config.toml
n_layer = 10
d_model = 64
n_head = 2
n_kv_head = 2
head_dim = 32
d_mlp = 128
vocab_size = 7769
activation = "swiglu"
norm = "rmsnorm"
norm_place = "pre"
norm_eps = 1e-05
positions = "rope"
rope_base = 10000.0
rope_fraction = 1.0
qk_norm = false
attn_scale = 0.177
bias = "none"
tie_embeddings = false
parallel_block = false
init = "orth"
init_std_qkv = 0.0582
init_std_o = 0.0
init_std_up = 0.0582
init_std_down = 0.0
optimizer = "muon"
lr = 0.0036
beta1 = 0.95
weight_decay = 0.063
lr_head = 0.00775
grad_clip = 1.0
warmup_steps = 200
schedule = "wsd"
decay_fraction = 0.7
decay_shape = "sqrt"
final_lr_fraction = 0.1
batch_tokens = 32768
seq_len = 512
doc_mask = false
train_tokens = 152100000
steps = 4642
dataset = "wikipedia_en"
Each number is 128 + 32 x the weight over the matrix's rms, rounded and kept within 0 to 255. Layers, rows and columns count from 0. Numbers have three digits each.

# down: layer 5 MLP down (transposed), 128x64, rms 0.145, rows 106-127, columns 0-63
# gate: layer 5 MLP gate, 128x64, rms 0.176, rows 107-127, columns 0-63
# up: layer 5 MLP up, 128x64, rms 0.162, rows 107-127, columns 0-63
down106:040107170141065052154097118179091104125125100142160122109160127090150099126162136105131141158115078103114087101126161102172093161096175133137127151129126102126123150160163102187143088116171192
gate107:145111185139186113149102058132138149134079135168136133100143118150158114073063147167153156105119115135073162129076131116139142112091150166095129120111086136151158092092118147120107168080155100
up107:118106163127129142098094181121113142168166118131145137117190165145065096087104138175093148157100168097175157116175086132155110104128132127142140052138141142160152143119112174143104147108182162
down107:098127133094121139141156174118095120132113095072099071181140137140150102181100092103164117141145151086188103140119091133136110131143104064169113134148140161106107151137089059185136104161167097
gate108:168111130082126104140127126083096119124193167089105139091179203206175126151108129152060179115139134163036080134156136134074094156149138165121119103142128172109104158187110182118131142106156105
up108:140125153155161122069120167133079120105140090176103076107158056154123123169137117101080161154184157180115144142115138148133124073129120230161135181140076128077140091111130158159121132128167109
down108:173117138085155165139157098152168137159151148148162125072147150219102097131121137146091162125127199111174142107139127140095137160163079155178098092125145169100101161123105175107095095128151117
gate109:123068134149115159144060094121088095147139176027116126119162116092151084164139148146098141141116082084084080163152120118089136103139119145093145150113138191102105116112145172115115119077109138
up109:134120132110173113091195196104115112189104085176140143103144105096151189170113126135181112101135157114181084153133097136164183128179165144131172122155156084046181140134110110145131123116142102
down109:146123144142117176113155090143119153158124141142148079120142100161174110133168125205137070103122184143041111164107172070108128165042156095174115147102086099077154134158202140087164162152096097
gate110:146089202052092100202117128163067220182093215102046181168148086178124092102108132128145100076079180139110092134092129101160216206139132093183108056124101188152107156171116207116093131193174186
up110:097111134107079116093172062117056189050237131131046111125098111152226127133125149074075156123169130135114099145170112132122075134137131232080101141112142098122120186206171175102105117168116154
down110:179118138148100136099163125094036112118112148141155110144091048057185140170094071142186084116083115099108119144091172183101137057102116142145144184105165146119139055159138106121090136101111143
gate111:119109131145177123039181143143102144138142119123163118152150141094131170131124130140119116077118121116129125119120179108116206151113095171112170105170077113116141088140147119158077132104139146
up111:088156126138115147138140121141095133141121056143093131120182155140167089105137049077135163113121157121194136151171128098141153136153151133129157134128123106128177178183125142093139101120151155
down111:070120161115098100130136118125156160152108099087091210088153102054131125107103139118101060137118118186100186103120170095097142120148137130079113174128154116113121100130155157123134166134174164
gate112:128158207125139185090142091148149181194083117141147129108111155081152142114133116156116109134100083184098078117139127118183108107142166139178137107170106153147163141124096140116110038055069142
up112:165181191102113107183141095101187078088099182093166146146120049129124129150152152160099145076132117156099161151069156124151118080075091066169120109118142125163139072108149123159219146086142126
down112:051138158147162085126080073106118138081119067155104086145109149147168112097123095103131098165116189063156103110189166174035155077147120103154163182098122161160118130161143118143137175144114114
gate113:132076170119109186079144124178120101136185086109066109011098147090138139072187136109119095119162112133136163214133173128147121108117190149161142047135120163161144131188114143130108192136120079
up113:110082140121179109114090142146161130121083155099068168172142077071053180104193097129091190088136152167080178104099119118156165176173134078125107152157149134119089119134109115060115151137103149
down113:155199148113188116095135092091172148158138165119146157132107122160151117125083096156118102129144118080162159133116104035087142182135066086103133148164111129070072144126101119139179078144100154
gate114:180092109069140125102168060130057165136155153097108137151141100093117141186107083105105100151124124124159135134074127137191085103166183131191105089091133153136182123110112082144092180108154150
up114:068158146133125063160105153113127105134078152114088219143193112112106108099150163134160168118123080186144118139145143109095152071150115105128142139148110126108134041129073167077140151085151134
down114:182123129104088143071152085086138153071102091187138089098096101107149122206105130114092109134113154123144123077177161134116176087088153166107117151118043102131108068132105147102114106139111135
gate115:102111179079144157181097203197121146172146118159138059125125141094086104113132123145106147146119138172161139115157108151132110111116090150122134171157162139125096165135111162112089108087114126
up115:099084126066164090142083151132108119186150098140092138163078137128141101121155129157132162096119193157125165157135116078110151157113076143130097090089113124108101169140127161117128148094176122
down115:080152138125120051111149132103123113138124125160162075144128135121060085129100111174137155136160150117150158163132147091112080102165108172086131188109131111088112112164116102085063124061170152
gate116:129129153153154157108122138169080112102181151076142109104069089159129133090160112107125130114154204138174063154132100109126130141155144087150110157125105126101106157193069144115165191202176156
up116:167056123134088129124114149120133180139122148110091102162120114165129150155093147116153103147154149076064144107120180124095135107145097144171144088128153125163119154073129083075151052093175074
down116:094181109111163166118155161123107114118114120140149182093128120112101136118120112150144063168065125142172111146174143137155193100077168071184094147115126105112166111130088174109103103052103137
gate117:158109121115125111095119121167137095133081095106137080084106143153118183173141139115185136085126144089142126109087155119118106165125173063128159135099147095147093169116148141153105084139078074
up117:108105166083115099109117113165156155199130110157101131122120092081139108146106209134142132100112170146162119169114110096094125191117151146123105104165101170142133115141107103108131126135062190
down117:123114106178142117165148133120138089128143160140126078181117138145094133138149040139122126123095088098123124104130132162130153086153112145125114176066117148143134163133134157161139098157188117
gate118:136110152139139121147086137132099112104082157127152164131084079133116134133132186135088149111151156133154142155087101097153115166104113154115151155102157093131165146107133135083112108091106137
up118:125134125102110101165124146117092130136141127116079130119137171083128150127158175173138114154107111141137107163165110123099122077089096098161179091144139143137156128107126084128181143121127122
down118:125095146141109132118096100158115115126120146150147165101047122167135102132123136120113125109156172139145104101089180108144145187108107168179098156104144124148144123118173139089106099110162107
gate119:195129152165119087146104096145177072133177136140158141173101174087121126112138208090117144103112103165181071191107166106106119098108082182133129138133105148177195111146091176114124164087124045
up119:063163182133154173138114114101120140146085116098139146098120110060124137143076082180182110101132121122102158061167115134146117141114084061094062082168126176131121124117135098079153072141104174
down119:151109140145127156098093112102112135172098127111066190118127042155124107148165102179121106136106125140092146106164113155120135137162193092087110067100127145127096116166086115126188115161129209
gate120:090133088130148132100151146138101130158194131104134124131127134167136128120132108065091134096155123207120149153139057071138114131121158082148124138143186161113137167081138109122127158118146148
up120:124117129123134155115095198129121116115141132138154116089139107061083097129119167092149172169091104119145138169100137115121074195112100100125103134144128149088073118109166129173102070164105106
down120:116107128099156149118134100150150116177115111121113131137117165134138141121127110154077122079150153180108120120098155119145172170110172146136120103133148095130206131098118154104101144082144180
gate121:116130112140170119090070035163123176150125077107108190101128161141147094168145160100149132114115154147141125146140133083158085128098162187113105179116157137125151151183161158098130124107110138
up121:140173130109058108129142153113106186122152168127141163152153134120129121104153212175156069111156093121148116097151134121155104163094125109110181143140143115102114152160108091120140104167140125
down121:155092093130187130126136158127109051135138136100101118193094159185128131153094108132187125080118145130122110150102094175175135104106156119143077170100119143184198117159123143134096155105134123
gate122:059127117134133155107112114166121150137120101103131171111124150124111121107170178087169159087158123119073080172138118111113161131136133139167138124157107156129116154176124115104203152077136169
up122:146152132122172149113124077141033088134113124185116170199072112143143184105099125150158137075130064137103190116132072099156117090148118205081166128141125153138104145139156192135126141105135147
down122:073063160114063129117151137181205158112152091152143097107128161136107098175154113103139120135108184102205052088154193156110135107125129103152135101144116115165147106140078087123163132122152113
gate123:173081131096144144136091127118128152129043131081149128147139138115088166132110123133103127106175130168130092151207117152119131111096089144167067107138079182121153101137140094151101132113092158
up123:119153112112127129136146130148163156094129105175142089173148118173149079061102116152136151066192150157130170094104053086158103170118162097140146119113124127165125124146096163117117156091096145
down123:095115086156085108141188126146089144105184143185146141090115116129147055115136119136142143117189096128124130112097121146128085198132175118053118142121110121131150121106110170154149070138130169
gate124:066141153132077158154123140089118117180107149143090146131121096086107104182156166118129148118160098144085126118110119095099128147128093111139096158155205115118158173186131131161148162103169120
up124:130096142155153083109123088150080116086113104090115085151139137102112117161128058191107067144122161153119187095139109130144175138127108192108148118079090190143094118153099097120137117142139123
down124:179127159144120194107103148128162101106238157124116157118097086169184135084151143109164153083118103076138086125097115148131117098125157120151116185137153085118149142105151088140105140186099171
gate125:162101227148068202114108134164155110121126109126074085125124118155182106192163108139083146082156130166093070118146131117146141148133225124126160080135113173095123154201059143189182151138133126
up125:158088154116137129136136140134086176104135166125087161081187138096152114182133125132097123165116091147115067108122103096145090089089124161143215096173102117174141122224127129135066080158169073
down125:141204179113147156119143098118109148086133138100147078153121143165110125063094122115183111110106194176167159142123182128111168162135083135130057114143134088130105160090090171091096093149102156
gate126:189110168154115182125114120138143123187099098144117066113095150105080040088094125069139143119101105147113106213118151119142141133144189116154110144115208064150234204128141105155189156117176148
up126:137171093110096138149139190133171102179152200157093132239085210117113115105135110177087138136063194167069089074108166088182167108131069197133159137121095109129075205143166163153142159109105140
down126:132070104140153152189073148176138090148082046137086133133125109170063107122118087144135127227080156110173143119184078143177081054145126103157174051180093120103110213152121163159175130159157113
gate127:177107074129129154062169096078137131114189186148148129125130168068081144196128181149147128121058096192158105146145136111149107180151200190180107162115147136135108106093084122122077118068157113
up127:173105081119130115117117136119122115168146106182104163168110130152139152156158138057157171096130142178113126179151140118086053129163151222116187087150133130077097115100195130104044164104125164
down127:165131180130143176049087147082109107112147155098160118175139120095145170191135146120168130100124089130099107159161139131046100181135128218145157128146115130123101072103175111107113195088133131